From a checkpoint of a small transformer trained on Wikipedia: MLP 1792 tanh GELU, 35.5M parameters.
Each number is 128 + 32 x the weight over its row's rms, rounded and kept within 0 to 255. Layers, rows and columns count from 0. The size above them is the row's rms in percent of the matrix's.

# layer 5 MLP down (transposed), 1792x448, rms 0.0411, rows 882-896, columns 336-447
size [ 96 100 109  94 113  95  98  98 102 104  99  97  98  93  99]
[[125  86  51 145 170 119 150 158 125 140 149 199 102 113 167 130 102 125 126 114  75 123  98  95 127 121  85  93 122 154 131 138 153 104 104  71 118 130  65 139 103 125 165 143 133 143 127 156 132 139 151 126 122 125  75  83 167 138 106  73  80 142 158 111 151  93 123 137 142 129  98 131  93  91 118 134 121 124  80 179  90 107 117  69 131 128 101  78  73 149 109 138 162 139 134 127 104 138 136 114 103  66 110 174 152 151 107 100 156 141  62 114]
 [139 166 143 122 176 118 145 125  86  50 171 149 142  76 123  95 127  82 152 110 131 149 170 157  77 131 154 156  95 163  97  95 147 174 124 150  47  87 189 156 108 180 135 115 131  96 163  98 160 157 101  25 171  99  69  96 183 112 148 108 101 124 136 144 192  93  98 126 148 116 159 146  81 160 188 149  67 112 210 125 132 147 121 158 117  88 157 146 125  99 168 150 171 168 116 183 161 158 127 171 149 127 120 131 132 144 143  95 170  95 138 129]
 [143 121 193  96 133 191  71 153 149  75  99  79 109 107 103 133 124 142 180 128  72 104 134 150  72 139 114 127 143 132 120 168 178 149 105 134 129 169 103 157 139  58 132 144 120 121 153 193 112 138 103 111  99  92  52 123 135 124 159 146 142  76 135  92  94 156 164 137 164 120 158 114 140 128 138 159 112 173 100  72 118 138 121  91 116  93 124  92 135 104 147 122 120 135 113 110 148  93 123 146 101  69 141 107 111 205 116  69 115 104 101 118]
 [166 120 107 124 121 141 119 165 109 122 162 144 117 106 135 122 105 119  75 122 173 165 129 170 119 115 156 126 110 199  84 131 135  92 103 100 147  98 119  87 118 155 132 134 114  74 154 112 121 109 114 120 141 104 104  99 159 113 104 142 103 149 132  94 134 189  99  59 175 133 172 103 117 110 159 118 149 103 108 174  51  74 118 179 150 136 106 173 142 101 120 138 109 117  51 140 170  92 103 132 138 145 143 122 115 125  94 117 162 177  87 118]
 [121 113 141 156 123 139 112 115 117 106  67  83 124  49 122 114  59  86 119 162 139 117 110 162 167 129 186 158 160 129 185 122 126 162  69 145  92 146  95 123 146 112 140 145 105 144 127 107 153 126 110  96 131 132 127 122 150  63 109 145 132 112 118 181 136 159  91 161 102  90  61 104 157  97 115  71  99  73 116 170 140 154 103 124 107 147  89  67 163 112 139 175  73 119 117 155 168  82  82 128 127 129 150 163 130 148 138 133 135 131 109 118]
 [156 191 106 145  92 114 144 184 109 132 144 130 132 104 139  98 127 123 128 154  79 135 104 175 178 154 126 118 119 146 180 155 159 163  91 151 119 178  90 128 135  87  63 161 111 125 113 105  61 132 105 167 113 149 155 158 158  98 126 103 142 139  97 125 103 127 118 137  92 142 101 147  98  97 166 125 139  91 155 137 124 116 112 121  93  50 114 142 165  80 118  77 130 128 145 130  98 101 165 174 166  90 126 150 136 129 127 140 113 187 129 141]
 [ 60 100 122 131 157  89 132  50 151 144  85 106 147  84 128  96 159 144 198 124 132 131 118 120 115 123 164 110 119  46 143 127 175 141 124 173 174 129 150 101 129 115  95 106 182 137 114 159 196 177 132 103  82 152  68 124 133 139 156  84 196  92 122 144 129 129  57  98 125 152  98 101  96  68 162 105 145 147 129 144 151 131 161  95 103  89 131 130  88 103 120 144 145 121 135 101 186 101 159 187 150 122  98 173 168 138 159 155 171 149 123  45]
 [123 126 142 147  48  72 201  78  89 105  99 114 166 116  80 180 152  80 121 165 128 109 155  51  63  95 166  66  68 142 161 165 131 193 127 134 145 162 174 143  84 144 150 132 139 102  88 170 139 146 112  73 144 134  96 114 166  92  62  73  61 131  94 114  96 119  65 119 122 158 131 144  94 111 112 153 151 161  74 156 170 139  83 131 137 174 140 163 127 187 108 155 114 141  89 129  52 118 167 130 135 149 112 135  91  89 102 195 118  96 202 106]
 [178 120 145 145 100 131 167 121 149 133 150 182 173 197 143 102 155 103 121 119 161 152  77 140 153 115 123 143 132 110 130 166 182 138 194 129 164 116 146 143  99 120 175 141  75 110 103 141  98 115 125 132 160 154 106  70  40  62 113 107  98 127 118 121 173 121 150 138 116 134 156 198 189 131 144 150 175  96 135 114 172 176 117 129 138 121 158 177 110 112 138 116 154  51 124 156  38 136 136 107 159 101 224  93 172 125 158 162 109  73 161 206]
 [143 136 124  86 125 142  96 196  91 137 115 130  98 180 114 196 143 110 136 152 162  87 161 156 147 129 101 104 136 142 128 115 123 113  82 124 122 142 151 169 140 121  86 117 126 167 112 179 141 123 137 123 169 133 152 120 125  95 178 151 102  92 156 151 159 122 128 110 141  89 135 133  58 132 110 171 134 140 134  59 163 162 185 133 125 130  93 167 134 190 162 137 101  97 152 190 123 180 153 125  97 124  57 157 187 146 121 151  84 126 180 124]
 [ 85  67 176 155 105 161 149 157 115  65  59 120 140 163 121 135 159 140 151 159 118 159  94 132 171  85 165 125 156 128 165  52  97  92 181 114 179 185 182 202 110 176 128 165 113 117  93 169 112 191 173 185 101  91 130 118 140 184 106 137 149 126 172 100 113 135 128 201 142 148 122 137 130 129 141 162 103 127 131 127  94 151 123  97 148 125 140  97 144 131  61 147 172  88 114 147 154  88 110 139 178 199 112  98 134 161 107 114 125 104  83 131]
 [113 123 129 131 168 121 113  91 133  95 123 154 193 108 180 172 173 107 117  99  81 126  91 153 143 100 161 186 142  57  79 104 125 148 145 108  93 120  62 139 165  70  94 113 139  94 162 127  59 124  85 157 141 111 185 138 102 104 202  75 100 128 113 118 125  71 112 176 133 125 120  99 162 118 156 125 127 141 156 145  93 130  94 139 122  47 114 143 159 122  69 115 117 147 130  98 142 145 127 111 183 153 188  75  94 105 136 147 169 122 160 136]
 [123 175 156 117 170 108  96 196 183 123 129 111 129 151 158  97 174  90 110  85  94 137 134 107 127 107 170 171 163 132 178 135 147 185  93 165 136 129 105 138 100 149 155 152 113 120 101 168  86  99 184 166 140 111 133 136 110 142 130 138 115 178 113 172 132 167  59  89 140 119 134 113 164  84 136 133 112 115  92 142 118 169  87  82 165 133 139 198 121 152 107 144 165 157  78 139  79 113 169 133 159 166 174 143  60  92 133 111 145  86 136 124]
 [162 176 147 129 126 103 140  77 150 140 129 106 109 129 103 177 118 146 117 148 158 130  65 165 178 126 124 121 158  98 165 134 151 184 119 151 138 118 113  96 125 108 100 154 154 162 151 118 135 126 120 146 139 189 179 144 119  91  82 134 102 206 117 160 123  47 172  76 124 149  74 179 167 116 108 123 138 108 164  84 102 125  43 158  96  96 155 141 206 148 111 179 143 110 127 123  95 112 143 137 136 174 141 139 133 131 142 111 123 139 144 140]
 [128 130 170 125 133 107  84  69 136 121  99 191 166 126 121  98 182  74 133 150 146 101 169 164 105 163 125 110 141  91 174 123  76 152 103  98 134 109 175 123  81 128 129  80 163 176 113 147 172 177 103  96 174  94 156 154 155 174 148 119 163 141  89  44 140 132 130 164 125 116 177  93 140 214 144 134 143 125 121 117 133 125  92 105 103 130 138 126 101 102 128 129 162 165 139 101 124 132 143 124  52  93  83 136 213 126 144 167 160 196 163 134]]
# layer 5 MLP up, 1792x448, rms 0.0412, rows 883-896, columns 336-447
size [ 92 106  98 109  94  98  95 105 119 101  96  93  89  83]
[[139 151 131 149 147 121 119 150 117 137 158  88 133 116  64 131 172 113  90 143 102 139  88 162 119 125 104 135 148 108 137 205 176  93 184  72 128 160  45 142 177 138 184  80  76 117 110  68 153  97 155 176 149 102 133 160 179 142 146 164 102 118 156 136 102  50 156 123 160 166 159 103 174 141  99 130 158 107 128 126 113 124 149 128 160  68 160 171 172  75 168 138 162 163 121 102 106 121 129  99 119 165  93 171 114 176 119 146 108 140 129 114]
 [105 122 112 124 114 131 154  54 103 103 128 139 118  95 106 133 110  61 163 129 116 153  79  58 161 136 104 160 107 117 117 138 156 146 129 133 113 139 165 164 118  91 130 147 196  53 146 155 103 169  87  72 138 104 138 131  84 125 106 141  58 145 178 100 172 100  91 145 158 167  62 121 138 148 101 154 114  52 100 152 127  86 106 153 136 136 125 109 140  82 131 155 105 135  83 112 131 101 125 193 102 146 149 152 117 146 110 145  81 170 117 160]
 [111 124 187 149 141 129 115 137 153 105 120  82  70 183 128 139 115 106 102  85 147 133  69  40 134 106 120  71 113 100 155 122 109 140  96 124  87 123 155 149 161 178  86 119 120 217 118 130 108 109 148 127  92 127 159 122  88 154  83 131 133 191 119 139 137  99  97  84 100 133 101 105 146 100  89  78 190 147 117  93 161  88 101  46 159  91 109 100 171 139 105 161 107 154 151 116 144 115 133 142 113  96  75 127 119 129 160 141 130 172 146 144]
 [ 99  91 147 101 103 174 119 170  81 146  83 149 161 120 157  56 130 128  95 129 168 154 163 135 104 102 128 145  93  95  86  92 130 107 126 152 159 118 130  91 178 147 172 124  99 125  87 133 121 116 131 112  88 159 152 110 125 126 172 137 131 161 153 119 102 118 112 128  74 106 147  96 118 136  84 118 146 167 171 168 148 155 128 104 122 149  79 147 134 134 180 109  94 145  69  57  84 140  68 132 115 144 161  93 125 161 126 133 123 157 147 129]
 [130  89 107  94 127 158 153 111 187 166 169  78 150 155 128 172 124 112 151 131 140  83 150 161 142 129 199 158 126 105 149  98 113 121 131 143  75 109 118 153 150 157 149 181 139 145 109 230 205 105 137 106 159 122 157  74  72  90 110 185 128 120 169 192 101 130  85 155 138 132 118 131  82 124 130 115 114 145 108 134 151 167 116 109 124 177 142 110  87 188 128 204 156 141 166  74 147  84 130  94 110 190 155 124 159 118 105 119 162 158 116 154]
 [160 121  95 174 165 154 116 166 178  68 101 172 180 133 140 122 118  86 135 104 118 117 144 103 108 158 130  75 170 114 138 155 120  93 142  84 125 174 118 157 160 118 147 100 127 107 167 207  94 131  69  64 152 124 133 150 102 113 106 127 134 150 145 158  64 125 156 114 156 125 127 160 126 130 131 144 115  77 152 144 152 108 127 133 170 110 122 181  98 140 116 144 125 100 133 127 164 106 109 147 138 157 114 131 120 189 116 166 169 129 152 132]
 [213 119 132 142 143 141 144 114 105 117 137 129  68  92 149  62 139 152 134 155 140 135 118 171 156  64  91 108 129  88 120 164  89  99 180 151 140 174 117 150 162 102 128  75 171 132 110 124 150 110  57 132  79  94  98 145  46 137 145 103 134 114 110 162 139  87 147 100 166 142 134  95 140 118 116 127 128 113 137  80 149  94 132 133  75 126 163 133 118 127 170 162 134 129  99 122 126  75 135  99 118 131 118  83  94 116 161 176 124 149  73 108]
 [106 106 194 108 140 197  61 105 184 121 138  96 107 125 123  73  94 151 207 110 122  94 217 154 147 127 100 163 123 148  52 167 135  99 114 151 146 134 137 109 117 127 140 191 176 125 140  98  94 152 138 114 124  79 170 133 186 124 121  84 140 115 172 157  81 109 133 136 115 155 104 172 110 135 135 195  81 144 146  78 190 177 156 100  94 117 115 147 165 138 114 156 115 125 125  78 175 131 138 150 167  90  88 174  51 125 176 156 124 150 108 147]
 [151 122 113 150 185 146 157 197 125 191  96 116  63 123 123 128 160 170 111  82 102  86 169 104 136  92 149 122 137 150 140 121 103 135 154 135  52 120 132 163 106 153 141  75 102 142 147 125 154 124 132 106 149 130 154 104 143 170  87  98 162 127 106  93 170 136  73 140 107 145 154 116 142 145 255  77 153 130  97 125  81  91  91 139 122 135 155 127  83 102  77 126 109  90 141 137 133 154 106 145 106 160 127 143 142 107  93  80 102 122 183  99]
 [135 112 113  86 117 129 116 104 164 178 229 173 117 127 135 111 154 112 183 137 135  95 139 114 106 156 129 159  51 122 167 205 136 136  93 135 105 116 105 105 120 143 136 194  94 114 187 111 116  71 115 111 136 157  70 121  92 123 153 121  68  88 108 103 144 132 155 193 151  60 126 113  81 127 101 111 123 109 125 106 127 102  99 127  59 162 176 169 104 126 164  99 118 161 155 100 141 114 163 100 142 137 128 134 170 156 117 121 178  88 129 117]
 [142 127 123 117  78 164 126 164 134 151 156 105 137 121  75 114  81 161 137 208 145 116 184 154 167 200 103 144 161 156  90 128  87  98 170 150  93  99 140 139 158 128 175 132  91 148 120  72 187 154 182  87 132 144 159 147 117 117  66 126 150 111 161 128 124 170 111  63 131 122 114 107 153 204  88 103 190 162 100 115 107  93 100 113 159 141 165 130 145 110 176 143 132 111 168  91 116  89 136 118  83 119 107 146 167 113  49 118 181 124 125 111]
 [ 87 136 139 182 153  98 150  87  76 142  96 144  79  92 169 102 116  96 173 152 112  91 166 112  82 144  75  97 176 134 128 106 156 130 140 113  88  92 113 152 131  92 114 151  74 121 116 188 140  85 111 145 121  82 120  71 149 107 132  73 126 123 124  80 102  91 128 100 137 122 207  84 136 100  96  79 136 166 124 140 144 116 106 135 151 141 112 153  81 121 133 147  84  72 155 160 203 108 110 145  76 131 165 151 130 133 128 102 156 181 131 176]
 [138 131 130 109 127 175 124  87 111  84 137 123 172 132 127 119 114 129 110 122  93  99 161 145  75 124 112  52  51  81 135 168 144 124  89  78 146 186 129 119 150 159 100 151 161 134 171 112 147 172 116  68 129 118  45 141 136 122 103 170  95 127 127 109 122 165 167 137 135 132 171 107  92 119 150  87 123 127 158  82 173 111 182 170 103  67  88 122 103 114  90 189 134 133 117 100 138 142  93 139 131 119  99 147 152 163 154 121 140 111 144  49]
 [ 80 190 109 106 140 120 116 139 153 225 135  67 104 140 158 140 136 149 108 140 133 109  64 123  90 138 127 151 117  99 104 114 164 168 130 109  83 124 123 166 186 114 139  95 112 157 115 111 127 123 128 134 144  97 128 167 129 164 117 149 148 116 141 153 116 109 136 174  99  95 154 124 111 119 104 104 103 140 156 176 122  82 163 141 179 126 172 120  74 172 135 111 129 144  97 168  77 101 123  99 208 126 138 166 117 150 136  81 137 101 177 114]]